{"d_model": 160, "norm_place": "pre", "attn_scale": 0.125, "lr": 0.00152, "beta1": 0.9, "beta2": 0.98, "warmup_steps": 366, "seq_len": 256, "doc_mask": true, "train_tokens": 254400000}
Each number is 128 + 32 x the weight over its row's rms, rounded and kept within 0 to 255. Layers, rows and columns count from 0. The size above them is the row's rms in percent of the matrix's.

# layer 7 MLP down (transposed), 1280x160, rms 0.09, rows 424-445, columns 0-159
size [ 93 117 100  92 101 103  99  92 102  85  96  84  88  90 108 100  88 100 118 115  98 105]
[[161 208 129 182 141 100 149 120  77 144 132  97 122  88 129  86 140 210 163 123 137 123 153 129 109 167 138 166 163 150 113 165 117 122 192 111  93  88  96 109 142 145  81 140  87  97 135 130 144 110 180 120  76 194 142 132 106  81 119 134 206 112 135 168 134 150 144 152 110 121 116 153  73  71 111  78 125  87 141 147 107  96 115 104 119  95 110 112 145 139 127 167 164 122 126 103  89  98 137 118 122 181 163  96 149 129 163 140 145 138 122 140  76 112 166 184  81 158  98  71 125  80 151 146 116 158  64 109 169 121 139  85 106 187 111 132 120 128 142 169 101 140  91 193 137 123 145 145  90  61  82 116 135 138 115 115  88 220 123 179]
 [204 104 134 122 108 111 102  75 109 173 146 108 151 120 162 155 194 117 126 135 155 144 124 103 149 142 192 190 155 173 144 156 114 154 107  92 116  93 135 132  75 108 103 151 126 127 124 176 121  95 167 104 126 108 160 140 155 164 135 190 115 154 104 118 133 208 110 178  96 117 129  94  88 187 111  89 188 133 112 148  87  97 117  90 146 110 144  75 123 143 111 122 156 140  58  85 109 134 161  94 145 163 168 138 122 122 138  91  47 132 120 127 168  79 148 190 172 117 182 138  84 103 112 120 117 144  91 132 104 131 117 171 133  66  70 113 110 128 127 162  61  70 143  54 116 134 211 129 118 130 134 104  98 158 110 118 113 131 121 121]
 [120  97 108  71 139 173 101 155 146 108 169 155 138 180 115 164 110 130 131 127  90 168 106  90  78 162  92  88 139 126  45 153 155 137 147 182 119 109 133 105 146 159 131 166 124 124  86 159  55  77 149 136 160  73 134 160  57 160 139  89 155 111 155 113 170 105 121 102 152 121 123 113 147 102 188 107 104 141 136 112 135  32 119 194 159 149  99 110 127  91 157 152 127 142 132 145  82 137 198 155  69 121 120 129 124 175 151  97 115 166  99 155  66 117  83 146  83 176 156 115 141 138 120  86  93 156 133 149 189 109 106 146 150 157 114 123 131 150 162  67 152 135 179  65 137 127 142 125 177 137 128 149  67 130 118 114  69 123 150 153]
 [142 147  99 179  93 128  87 120 171 133  92 121 132 132 114 136 122 191 164  98  55 194 139 167 116 142 117 130 140 172  97 134 136 154 116 144 158  63 111 117 161 120 209  96 151  83 140 149 104 161 127 128 139 137 145  95 156 112 136 152 104 102 117 111 101 133 107  78  58 159  74 149 122 120 103 165 112 107 158 132 117 125  69 125 140 113 105 188 127 169 123 129 106 127 153 126 135 201 167 116 118 134 120 132 126 118 123 151 127 190 146 161 160 176 129  49 113 168  87  95 146 104 104 109 112 105 121  72 136  85 186 184 115 127 104 156  86 126 179 139 177  83 161 148 119 120 153  99  54 145 162 156  66 137 138  85 223 127 103  94]
 [152 156 142 104 112  89 155 118 177 122  98 107 140 124 172 140 109 169 121 142 130 192  62 117 140 134 168 109 144 195 110 225 113 145 177 186 111  94 100 112 184 152  59  94 128 141 143  79  88 113 158 106  71 159 126 143 112  91 135 132 108 127 134 169 171 140  73 160 147 131 112 156 106  97 132  90  88 143 123 106 102 141 160 115 101 182 130 156  45 152 161 137 129 117 172  83 114  90 189 110 119 125 102 162  95 172  97 157  99 121 109 165 156 172  92  67 111  80 178 147 122  91 154 183 102 103 178  85 110  96 114 109 152 174 133  93 145 124 143 160  86 129 118  86 117 122  79 104 157 137 153  96 130 138 156 140 102  72 110 131]
 [125 103  80 119 122 200 153 122  98 137 202 131 153 184 129 153 123 188 149 141  91 111 175  73 117 119 154 143 151 162  84 149 133 140 156  97  51  81  91  90 128 136 121 168 158  80 176 171  70 159  63  94 130  46 114 110 131 108 159 148 115 135 126 100 139 117 124 119 140 109  86 158 124 134 163 174 140 110 161 152 181 190  70 139 166 163 135 166 138 160 208  83 150 142  99 131 136 114 120 159 120 164 134 110 143 127  81 121 130  81 103 136  63  93 131 122 113 207  93 109 147 116  86 128 125 120 113 108 191 115  77 163  99  68 109 129 107 157 161 138 134 154  98 134 176 103 159 112  90  97 154  90 147 113 145 123 130 128 134 146]
 [178 184  77  89  77 124 165 148  57 127  87 127 192 140 160 123 172  96 152 122 141  62 111 153 167 134 121 105 107 139 119 136 149 140 147 116 193  94 149  93 117 144 105 148  91 168 166 159 100 124 155 167 149  73 155 148 122 114 117  92 155 187 174  80 172 159 171 104 127  70 172 109  88  88 180 109  59 134 117 151 153  96  98 133 112 130 177 169 123 170 154 133 125 154 146 134 150  95 147 169 156  85 169  64  92  71 140 104 129 154 142 157 113 118 189 150 163  84 142 146 100 133 176 119 143 126  91 116 144 135 126 147 133 116  84 133 108 124 187  83  96 103 133  81 107 126  90 101 118 133  37 129 140 143  97 124  81 112 150 115]
 [123 166 101 143 107 153 165 121 162 109 157 111 125  90  97 109 108 155 133 167 167 133 132 102 177  95 114 104 162 116  75  84 145 111 106 157 137 161 140  97  62 145  98 181 181  84 123 110 113 183 105 132 176 182 133 161 151 121 130  79 147 204  95 166 152 112 157 159 119 128 111 133 106  66 120 158 152 130  82 141 151 144 169 121 121 177 102 137 147  86 126 137  45 134 160 125 130 118 102 136 169 128  94 144  88 166 133 103  83 103 186 102 141 130  92  99 144 144 138 114 172 192 139 118 105 141 182 134 116 184 146 109 156 121  70 191  96  50 174 138  85 149  75 132 135  81 127  70 136 107  51 177 100 128 111 158 107  98 145 131]
 [132 102 141 114  99 123 124 183  64 183  97 142  78 159  87 117 116 135 123 108  75 136 100 160 104 139 141  78 103  96 148 146 146 134 181 116 126 150 127 178 132 144 192 122 116  81 179 103 187 137 113  96 171 151 125 104  95 163 146 113 170 163 166  84 109 148 125 119 133  70 170 125  81 131 166  78 127  88  81  51 144  90 128 157 113 144  90  53 147 161 176 156  85 131 171  72 106 107 149 169 184 130 111 103  94 107 132 100 123 134 144  81 143 129 122 186  74 142 104 124 149 105 133 107 142  94 146 158 165 146 177 147 119  67 138 111 198 104 119 112 156 152 128 173 128  95 160  84 182 187 167  99 104 135 160 129 119 115 122 166]
 [126 175 154  57 103 141 150 118 188 141  92 117 122 125 150 155 119 147 121 168 174 139 119 114 160 118 136 189 191 167 143 190  77 121 115 140 120  74  59 131 100 103  96 113 134  94 119 101 176 113 124 134 144 109 132 107 171  69  99 122 144  97 131  95 127 131 171 121 107 147 118 151  64 116 152 154 152  33 110 128  99 113 108  83 101 180 114 132 143  79 167 168  68 144 167 135 127 156  93 182 158  85 131 138 152 139 158 152 115 110 129 141  99 149 151 114 120  96 174  97 128 115 138 118 135 150  91 136  72 102 115 183 118 100 199  99 196 199 134  94 146 174 151 120 107  92 147  74 181 184 124  96 170  89 134 127 111 162 108  99]
 [121 102 105 156 148 139  90 115 135  84 151  77 110  83 145 155 125  88 166 144 109 114 136 126 114  99 155 151 143  94 121 141 130 105 183 126 132 127  96  93 140  88 152  88 150 101 168 113 128 135 153 111 127 180 155 135  94 179 147 120 140 127 153 117 218 136 119 137 115 172 110 143 162 172 103  79 138 168  71 132 150 148 170 187 106 112 139 144  82  95 120 148 130 187 146 130 130 135 132  80 177 133 134 124  99  93 125 131 123 135  47  93 173  83 115 125  99 127  76 125 122 108 177 164 131  97 146  85 113 128  83 166 123 108 103 160 113 118 127 127 136 119 128 255 135 156 127 148 141 152 130  79 133  69  72 162 135 247  83 142]
 [144 103  77 124 157 151 124  88 168  91 129 156  98 133 110 150 141 138 144 136 129  98  67 171 154 159 131 169  69 149  99 159 131 183 142 136  81 166 174 137 127 115 144 121 128  92 126 122 128  90 137 144 124 166 121 123 139 132 137 214 123 126 191 104 117 147  82 156 109 114 165 126 115 161 119 101 156 108 135 110  92 172 141 126 125  93  74 126 107 112 118 121 138 127 110  71 114 105 139 133  95 152 160 136 160 106 162 124 159 136 122 160 104 116 142 151 110 150 163 108  92 211  45 193 128 109 110 166 168 132  83  40 184 143 153 117 181 109 176  47 167  61 105  51 145 163 153 103  84 130 157 102  76  84 181 116 135 118 105 151]
 [138  87  91 119  98 153 106 145 117 155 135 110 153  78 166 137  78 132 165 189  97 128 191 164 128 115  69 133 140 182 107  98 122  54 129  82  77 115 155 188 114 141  54 124 157 196  71 128 176 140  79  75  82 148 103 153 150 110 102 133 136 215 124 166 125  89 108 135 127 102 114 166 118 106 175 173 155  86  81 144 147  97 146  87 121 105 103 139  79 132 120 105 137 146 156 180 119 181  90 162 111 149 129 152 110 151 149 118 113 149 138 150 156 183 129 185 114 123 117 100 119  87 149 114 153 116 109 135 135 105 109 122 138 120 102 141 120 174 158 164 225  93 166  95  76 101 162 124  87 152 121 101  95 132  85 119 138 167 146 137]
 [106 133 113 111 163 155 234 116 140 117 130  47 101 140 114 124 124 152 165 138 138 156 143 154 115 124  86 113 107 148 108 163 115 130 126 139  88 130 116 136 186 154 163 224  91 212 139  99  66 140 129 101  57 100 192 156 130 108 143 117 147  49 127 107 121  99 201  96 135 163  92 118 135 139 163 104 113 143 145 109 124 127 114 157 134  60 154 105  93  99  88 132 122 172 133 130 140 118 117 175 104 109 165 104 118 130 135 218 101 101 128 135 120 101 123 152 144 164 158 113  89 149 162  81 143 149  96 155 119 117  84 154 125  85 111 139 153  68 131 161 173 116 138  60 150 138 107 116 129 134 169 101 167 126 130 138 113  38 137 113]
 [180 140 156 126 147 174 128 173 136  91 167 160 130  95 140 130 161  86 125 153 123 109 127 123  98 111 168 104 120 109 118  69 161 141 136 110 117 148 113  88 133 129  87 149  83  47 123 174 158 191 140 141 192 173 150 111 102 145 159 112 147  95 140 124 136 165 204  76 136 101 133  75 139 128 153  59 141 155 134 163 156  76 134  87 108 139 118 182 131 129 129 139 120 117 121 142  73 119 147 146 120 142  30 132 147 140 119 104 146 153 158 118  81 119 100  65 106 212  87 170 122  77 141 160 113 106 106  80 168 174 131 152 167 125 133 110 159 105  75  72  97 115 141 107  92  80 137 196  92 147 127 135 139 122  78 136 111 169 179 158]
 [121 151 123 120  67 134  91 140 102  82  76 134 173  84 111  86 139 109 183 112 152 119 162 177 113 152 116 109 152 142 148 124 143 152 152 160 132 146  72 167 140 105 131 121 140 111 115 103 115 108 109 113 164 165 107  88 104 151 149 117 142 101 129 101  93 164 177 147 113 101 130 137 147 122  89  90 135 148  98  84  82  82  95 155 124 135  94 103 103 133 178 142 123 103 115 121 111 104 156 158 127  74 132 128 102  58 117 146 141 130 153  71 151 119 101 172 146 100 121 140 122 157 137  81 119  87 130 121 230 171 163 161 165 196 102 117 157 106 135 158  93 150 110 255 174 165 106 145 117 144 125 202 149 116  92 106  59 193 159 127]
 [120  87 121 124  86 155  55  86 143 142 115 179 159 118 124 115 154 112 124 160 135 147  89 114 126 100 110  88  82 141  61 136  85 148 174  79 147 164 146 203  92 146 120 130 126  74 105 148 147 158 138 166  81 192 117 130 181  74 135 105 121 112 154 177  80 153 135  98  96 112  76  98 123 117 116 123 170 178 157 151  97 135 165 126 109 111 176 113 148 222 123 102 170 137  93 150  85 136 168 156 132 159 133 131 116  94 142 122 136 181 142 136 137 130 101 116 112 113  56 124 108 164 186 151 134 125 105 138  78  98 142 107 153 194  94 106 101 120 137 180 174 108 106 209 172 107 120 147  95  85  86 166  94 154 101  75 131 143 138 144]
 [123 109  95 101 193  94 118 116  82 138 108 133 152 123  79 114 104  72 110  96 113 120 112 120 134 124 150 153 137 107 157 191 127 166  95 178 109 156  52 138 121 116  99 155 145  94  66 167 118  52 190 110 173  88 147 176 151 162 206 128 108 177 113 174 129 190 129 104  98 150 134 176 147 109 161 123 115 131 108 112  74  86 157 117 139 142 180  99 188 120 115 123  89  71 122 119 160 170 105 130 135 134 139 101 121  84 125 140 134 163 177 131 144 122 122 156 139 128 147 129  89 140 114 111 188 187 124 128 105  78  69  40 141  75 133 141 127 171 178 148 119 141 112  96 168 147 113 142  68 131 135 137 143 150 131  62 161 159  97 109]
 [132 147 142  67 136 109  91 113  95 101 157 130 162  69 137 110 140  96 107 130 140  85 102 117 150 145 114 133 107  57 128 116 129 121 101 127  84 170  88 161  95  95 178 212 121 123 102 101 119 151 136 138 186 159 160 127  94 156 168  84 136  85 112  92 126 113 110 119 149 146 160 144 128 131 174 118 169 161 117 109 166 168  73 148 115 144  77 109 153 154 159 136 122 108 138 133 143 147 150 114 145 154 112  91 168 133 116 101 108  82 140 124 112  76 160 130 185 118 166  71 120 106 227 103 103  95 161 105 160 124 143 199 119  89  70 121 142 141 108  78 149 168 166  50 163 121 115 185  68 178 126 147 132 103 189 182  79 111 157 157]
 [139 130 146 134 160 144 103  55  97 112 133 100 117  54 130 177 110 100 178  90 107 146 108 149 144 157 181 140 143 100  64 128 147 149 149 148 126 149 190 145 163 146 112 171 128 171 156 152 159 137 141 119 111  82 169 171  97 150 175 127 125 115 112 112  59 141  78 117 112 148 168 106 106 144 147 142 181 147 123 122 119 108 134 111 120 149 142 149  45 124 130  95 145 112 179  71 117 142 151 155 198 141 109 118  55 157 136  68 130  79 106 140 178 139 134 167 121 101 111 108 140 157 106 176 122 114 160  58 132 117  70 114 133 125 100 132  31 140 168  79 130 114 162  57  96 114 165 142 139  88 143 140 157 161 137 166 136  66 102 168]
 [130 163 132 102  87  87 180 123 154 113  92 170 131 162 139 112 122 143  83 145 159  66 166 151 158 151 124 162 135  38 125 131 141 127  86  97 100 126 126 116 148 146 115  89 162 142 175 150 123 141 133 135  48 124 126 160  73 166 121 112 179 136  70 177  91  97 176 150 156 115 151 105 107 186 131 130 134 136 139 143 138 109 194 109 125  75 188 160  86 137  76  78 152 133 117 120 147  96 150 129  89 169  77  67 141 170 153 124  86 125 139 139  85 153 129 147 153 128 101 121 154 150 113 111  72  58 150 199  83 111 131 177 157 132 108 102 116 157 116 172  80 112  93 135 144 112 137 219 133 162 112 135 167 119 179 126  85 123 112  89]
 [ 90 165 132 122 123  95  94 149 101  82  98 171 143 143 117 166 121 157 130 134 144 122 130 119 150  68 150 100 113 139 152  90  73 143 122 181 127  92  99 110 155 146  88 136 126 118 101 119  89 150 189 147 100  70 150 137 147  94 152 182 133  97 154 141 146  85 155 126 178 162 109  97 157  94  95 138 153  67  85 163 107 136 150 145 159 155  95 139 127 162 144 164  92 149 173 105 176 121 133 112 121  71  77  93 164 143 106 168  95 151 109 136 100 141 132 115 118 168 102  86 131  90 114 209  66 175 108  96 141 178 179 165 125 169  91  76 125 150 167 124 143  71 156 213 100 151  92  82 153 189  92 150 100  74 158 118 115 166  97 167]]
# layer 7 MLP up, 1280x160, rms 0.101, rows 425-445, columns 0-159
size [110 101  99 106 104  96  95 103  88 104  89  96  81 107 107  92  95 107 110  95 105]
[[152 107 178  48  83 133 149 120  67 137  93  92 152 128  76 101 153 149  88  77 150  84 136 106 151 156 124  89 131 124 187 121 139 143  48 120 117 105 129 134 131 125 117 118 116 140 105 131  83 131 159 146 173  94 118 139 125 165 143 120 111  96 151 150 100  94 108 225 122  72 125 101 120 126 119 106 128 142 133 124 100  87 158 136 149 176 120 105 203 146  79 122 144 110 100 148 141 113 160 141  89 225 163 163 167 123 141 100 154 131 168 113 144 116 133  84 118 126 146 141 196 148 152  82 159 138 111 149 166 126  86  68 111 107 137 149  94 105  86 110 190 137 137 104  93  96 211 105 161  87 151 125 109 152 166 150 163 186 178 171]
 [147 138  99  89 109 107 137  95 133 158  65 125  84 115 172 164 167 110 162 103 134 108 171 146 116 109 176 137 115 102  87  79  91 120 143 159 152 139 119 157 171 129 153 114 146 173  84 114 103 126 107 123 123 151 100 103 121 185 137 161 122 161  97 146 155 102 112 108 126 119 103 106 128 155 105 163  78  97  36  99 156 110 158  71 142 190 184 174  96 115 157 139 137 153  78  59 163  98 159 116 108 110 161 156 158 106 121 124  89 103 131 168  61 143  84 156 149 196 116 136 130 127  85 124 126 177 186  91 144 161  78  74 141 123 122 148 102 104 141  84 180 168 105  73 151 180 155 173 133 169 152 110 114 142 170 111 212 146  97 119]
 [164 158  86 175 119 102 154 114 151 132 106 143 132 132 161 127 146 149 131 153 190 125 157 126  61 170 155  86  83 122 153  66 144 146  97 121 162 125 117 160 127 105 154  84 148 134 140 108  94 152 177 142 165 128 129 157 159 120 103 161  71 136 164 112 111 122  77 128  82 101 113 126 112 105 107 172  93 124 130 115 141  86 100 104  72 112 189 120 165 137  87 148 160 157 232 101  75 138 150  87 132 116 107 165 108 112 125 140 118 163 153 164  91 121 105  95 146 103 255  95 128 145  85  90 128 121 119  97 167 129 110  96  93 140 154 110 167 100 131 157 115  97 102 126 157 155 152 102 163 148  56 177 124  84 149 116 189  64 112  94]
 [161 139  99 141 211 136 150  82 122 149 121 113 138 126 144 105 116 112  84 122 175  70 204 112  87 105 105 117 139  79 112  98  79 150 111 144  92 101 137 150 169 157 147  80 144 135 113 164 126 151 137 159 116 174 138 141 136 199  92 106 119 160 104  89 166 175 130  95  90  90 129 156 126 142 105 165 182 144 136  93 200 121 104 110 191 111 168 150 122 127 134 165  72 147  94 124 106 126 177 112  83  98 183 160 104  86 101 110 187 188 120 204 152 114 161 159 123 122 181  84 106 125  73 116  72 113 116  85 181 122 140  99 107 114 152 134 152 127  97 110  92 186 128 106 129 144 137 109  80 142 113 141 105 140 131 139 126  52 189 142]
 [123 179  73 157 142 137 142  96 165 113  61 122 118 177 135  87 172  74 160  66 193 114 137 136  85 124 159 103 103 122  94 145 123 170 102 114 142 160 126 121 147  84 175 101 106 167  87 157  78 130  84 166 148 145 115 137 137 114  99 121  76 131 114 112 142  91  92 135 157  73 138 115 167 167 140  65 113 170 106 151 202 105 157 119 100 187 143 136 136 125 121 116 176 126 131 140 157 106 123  94 113 108 122 110 159 102 173 107 141 190  96 131  33 167 142 148  93 163 159 185 194 113 158 133  88 162 124  98 137 109 110  80 153 140 120 116 105  61 166 137 108 108 163 105 201  79 137  94 155 131 164 159 109 142 121 119 109 168 167 146]
 [ 94 136 152 111 150  91 141 134 154  91 132 149 114 165 170 158 141 109 141  94 101 163  77 197 193 135 134 126 138 133 217 110 119 115 107 141 153 111 126 149 116 133 110  69  95 144  65  50 118 107 106  80  83 159 146 112 165 152 102 158 108 172  90 167  97 128 155 164 125 130 120  72 132 148 111 174 100 186 138  59 150 109 127  98 140 119 101  95 136 138 112  94 173 111 148  99 121  89 123 192 167 182 124 205 111 100  64 102 191 165 144 158 141 103 114  91 121  89 132 129 160 148 116 144 150  94 164 144 124 165 143 134 146 147  93 162 148 144 104 136 156 157 179 108 155 146 187 135 150  53 105 124 115  61 109 158 170  91 110 145]
 [116 125 168 117 155 157 113 115 170 148  78 169 154 146 139 137 179  90  81 101  55 111 140 150  73 102 166 107 105 140 121 109 119 192 110 176 129 169 159 187 127 185  87 134  96 115  78 105  93 126 107  43 149  96 184 173 114 132 172 132 148  58 146 139 116  63 180 123 116 117 161 120 165 127 120 197 119 115  69  94 129 153 128  61 158 116 124 125 170 120 120  80 151 147 148 105 112 168 130 120 103 166 168 173 141 113 115 118 181 138 152 126 134 105  93 159 136 143 152  96  97 111  66  91 108 157 136 127 109 131 156 116 129 120 168 136 184 171 135  86 195 130 134  83 106 128 164 125 111  97 109 140 125 119 115 155 100  61 153  66]
 [134  81 168 131 140 123 171 130 133 122 164 100 100 142 134 170  76 119 105  25 169  98 198  96 165 153 127 120 130 107 211 109 115 168 112 119 113 137 118 115 144  42 174 116 116 119 114 105 132 196  99  85 122  83 129 105  99 122 113 118 174  85 135 123  84  99 174 209  99 111 136 161 125 137 120 125  89 163 150 131 135  55 135 122  98 151 151 169 136 113 125 145 153 115  94 151 134 157 173  97 100 129 121 158 104 144 175  95 153 171 207 130  95 121  63 164 126 183 104 161 159  98  76 163 107  97 142 155 139 112 142 146 133 127  86 154 112 133 144 164 177 159 125  96 132  92 192 167 126  65 121 155 101 104  94 152 102 134 132 142]
 [118 111 149  84  72 161 132 144 155 100 127 143 143 122 160 147 163 164 126 116 123 107 144  85 132 147 183 104 122 113 135 156  94 161 108 167 155 140 204 113 138 108  93 132 126 230 144 136 120 117 126  75 167 105  89 176 117 214 165  92 130  91 142 169 104 134 142 121 167 121 145 128 143 127 184  86 218 134 101 104  78  78 149 100 160 171 126 122 139 136 166  95 133 149  87  80 135 146  91  89  95 115 125 112 145 131  41 153 125 126 111 108 132 119 163 159 155 116 162 167 112 137  97 141  53 189 126 119 131 214 130 148 107 129  95 118 116  97 104 167 163 158 134 114  96  52 127 129 144 112 106 142  50 107 154 152 111 126 145 171]
 [ 87 117 110 145 135 147 118  60  80 123 123 109 157 135 208 179 108 153  79 130 157  57 129 114 119 155 132 103  86 112 166 115 119 157 103 151 143 184 172 198  90 157 147 110 172 111  88 141 110 117  85  85 108  57 191 128  64 163 121  90  97  81 181  73  92 160 161 156 122 115 117  72 122 116 118 170 157 123 104 161 135 132 103  90 148 135 154 115 143  99  91 160 130 125 130 141  98 105 175 105 137 156  98 135  59 145 100 128 170 178 166 159 123 156  90 164 109 132 148  90 168 119 152  75  81 173 133 160 179 153 113  96 101 117 127 137 148 164  64 134 153 111 159 118 163 125 135  86 150 166 128 187  85 126 160 147 127 115 161 106]
 [188  72 149  91 107 135 129 144 120 144 133 109 109 126  97 106 146  80 136  91 130 153 158 126  83 147 119 127 150 118 140 145 131  85  93 138 155 103  88 151  94 128 116 114  76 189 160 120  89 156 170  90 143  99 121 161 146 143 169  98 196  87 124 161 125 139 163 152 103 131 114 110  99 161 152 127 161 102 148 135  96  60 134 106 120 142 134 196 171 122 142 142 164 163 122 131 154 126 132 135  81 151 120 125 138 118 138 119 116 149 111  84 125 187  40 136 127 139 171 162 131 101 147  78 108 134 109  68 182 158 138 157 112  74 117 155  98 151  57 153  65 178 104 133 145 143 150 144 117 134  79  92 135 170  71 255  83 167 158  97]
 [116 110 127  80 157  61 131 111 148 159 153 136 142 215 109 124 154 139 102  63 169  93  68  88 104 120 149 123 112  87 133 107 100 186  76 139 142 193 178 136  95 142 109 134  82 122 212 122 118 140  99 134 131 102 105 137 125 136  92 116 112 127  90 109 121 195  88 134 141 147 223 109 167 100 100 127 128 143 158 106 117 105 135 134 100 114 151 146 144 112 122 127 130 167  71  55 148 165 127 138  76 120 149 126 136 169 155 144 170 172 104 119  98  49 106 101 172 145 139 142 163 173  86 122 159 175 167  91 139 115 164  54  93  75 131 135 107 127 123  93 118  99 127 152 158 123 139  66 157  87 119 145  81 118 159 137 159 110 104 166]
 [140 150 163 121 169 120 120 102 100 131  91 105  91 106 151 134 179 156 137  94 142 121 134 140  99 133 159 122 174 160 119  91  76  86 107 130 150 105 147 164 108  98 103 107 211 153 115 144 102 166 125 114 148 146  76 128 165 184 178 131 106 153 113 151 177  83 135 196 147 148 163 154  91 142 128 136 147 168  56 146 123  85  99 105 133 114 190 137 153 164 167 140 151 116  63 141 175  85 148 146 125 128 102 176 150 107  64 108 173 120 136  93  99 121 106 155 178 132  88 127 150 124  95 175  80 141 115 124 153 113 133 123  86 144 135 128  62 118  67 151 213 133  41 126 168 133 165 115 142 134 118 128  71 135  54 169 120  98 107  82]
 [123 152 132  82 180 185 146  75 105 116 119 113 131 184 101 145  91 159 141 138 186 157 125 152 143 160 130 155  48 127 137 151 140 162 107 130 114 126 144  77 155 142 132 137 167 109 158 105 114 123 100  52  80  83 115 173  88 127  84  79 123 159 131 113 139  80 178  97 141 121 113 118 135 108 120  69 158 179 111 106 122 115 100 110 140 130  89 143 131  91 158 146 186 128  84 121  77 102 121 100 128 198 154 118 121 152 133 111 202 156 145 107 133  98  89 168 169 105 114 126 111 177 180  39 153 133 118 111 156 157 118 104 113 143 138 187 199 180  45 121 137 116 168 103 134 127 119 159 193 141 127 148  86  83 155 143  99 149 138  95]
 [170 158 130 140 157 127 144  93 159 102 114 155 105 134 103 181 149 135 107 130 147  82 171 110  72 102 172 118 146 126  82  55  76 151 135 199 145 149 125 180  83 110  94 133 122 120 126 136 157 151 147 105  87  90 182 110 115  89 133 113  88 106 137 143 139 120 141 119  85  77 151 159 192 108 101 160 159 114  72  96 156 161 156 120 160  97 118 133 151  99 118  59 127 109 148 102 117 107 129 108 142 141 100  95 121 130  93 107 135 137 135 143 143  99 157 174 132 157 135 117 148 205  67 127 119 230  68 126 114 127 146 165  78 111 156 140 174 147  59 157 106 147 177 112 107  99 170 137 116 152 163 147  55  50 128 190  86 126 135 119]
 [150 166 131 114 138 141 126 133 159  80 108  95 182 168 191  88 188 146 172  84 174 109  89 151 140 106 101 117 169 108 139 122 130 148 121 125 106 170 100 132 148 118 104  87 112 135 150 122 118 106 144 158  88 125 127 145 123 133 118 220 106 150 167 191 103 149 107 143 166 104 119 135 148 130 104  89 117 171 137 105 178 149  84 120 103 196  88 136  82 117 138 117 142  79 166 128 180 142  86  51  73 103 134 173 119 158 137 126 151  66 107 149 160 155 188 161 100 131 112  83 148 156 124  91  74 119 149  45  92 149 134  92  91  92 154 189 138 114 139 134 146 130 158 137 105 121  92 100 137 140 132 113 156  63 181 171 158 150 190 178]
 [137 176 137 136  93 179 154  92 135 115 105 136 142 124 106 177  96  68 176 112 159 174 143 139 157 121 154 155 142 118 195 100 161 110 144 164 156 155 109 114 114 144 168 102  72  78  80 125 163 111  87 173 110  94 122 143 121 160 121 136  78 143 108 156 124 146 112 147  85  79 105 176 141 126  72  95  51 134  81 149  75 113 157 126 118 119  89 143 147 149 179  78 172  86 143  80 110 149 143 165 154 193  95 113 111 109  68 124 115 159 133 107 123  75 125 125 173 186 165 166 158 184  87 122 157 151 189 127 127 147 159  80  95 134  78 143 117  75 117 155 184 113 145 108 141 108 133 163 130  96 160  68 144 107  66 179 123 121 112 123]
 [181 163 116 155 125 141 148 119 100  64 127 118 161 111 168 184  92 153 160  71 126  84 137  94 119 118 154 129 102  62 111 132 131 179 107 136 176 131  92 177 105 128 146 135  43  83 161 119 131 124 168 114  77  71 174  91 155 128 113  86 102 138 138 165  90 142 107 183 150  77 108 120 166  97 123 101  90 161  87 123 100 129 151 136 113 113 147 102 117 139 152 129 177 107 184  85 151 100 163 142  71 121 143 127 137 102 163 117 122 189 116  85 134 139 138 144 147 131  68 213 164 191 149 129  42 151 125 146 146 143 141 103 112 122 142 137 101  76 149 176 120 138 112  74 105 125 132 157  94 170 185 106 144 168 109 138 142 120 153 200]
 [137  61 135 111  76 126 127 168 102 157 123 152 129 110  81 152 131 141 127  96 100  60 124 129 138 111 143 119  76 143 175 118 131 182  66 106 127 158 157 176 144 152 139 117 156 218  72 118  84  94 120 122 158 129 107 124 137 130 121 117 117 111 140 171 146 175 109 171 128 149 175 128 182 225 174 126 153 116  89  82 215  88  93 121 179 173 144 123 133 129 153 149 125 130  95 120 106 135 163 124  94  86 169 181 119  68  88  58 177 132 129  33 128 102 113 110 137 138 118 140 126 115 144 125 120 113  95 150 123 105  78 133 145 124 163 161 190 120 103 132  95 143 114 136 188  95 146  68 146  96 149 136 127 151 109 139 182 128 127 119]
 [183 133 157  91 188 134 168 143 199 154 114 109 140 114 148 118 139  68 160 161 186 118  96 108  95  94 165 135 105 143 134 145 130 131 119 133 138  61 159 122 117 144 138  68 153 130 140 113  73 159 187 106 154 134 108 188 131 127 111 134 163 163 161 142 127 100 150 115 101 159 139  93 124 124 160 101 134 115 139  55 178 107 125  89 118 185 130 153 115 134 212 149 170  85 167 163 116 118 146  93 115 121 129 214 149 129  83 117 152 148 102  75 133 127 156  98 152 138 175  99 138  89 137  39  85 165 127 170 183 124 110  83 142 122 124 159 124 130 139  72 170 116 109 106 105 119 111 156 158  49 140  73 118  99 138 196 128 122 172 145]
 [149 121 120 139 137 151 133  72 147  62 113  85 133  92 188  53 123 129  90 133 131 129 163 101 142 190 107 120 204  90 197 165 130 121 114 128 130 151  89 100 167 174 156  96  91 119  94  63 104 103  91  94 110 100 142 110 146 114  66 121 158 100 137 134  82 163 130 175  98 125 130  89 204 118 157  90  92 111 115  87 125 110  88 161  94 116 107  84 163 109 162 112 106  88 146 128 113 121 141 118 158 211 131 147 170 198 116  80 102 179 102 155 131  87  62 155  86 107 156 111 186 117 115 153 142 104 140 112 147 116  93 182 127 107 128 137 208 148 132 137 162 171 126 108 139 103 120 127  95 121 195 115 147 108 109 132 153 141 137 147]]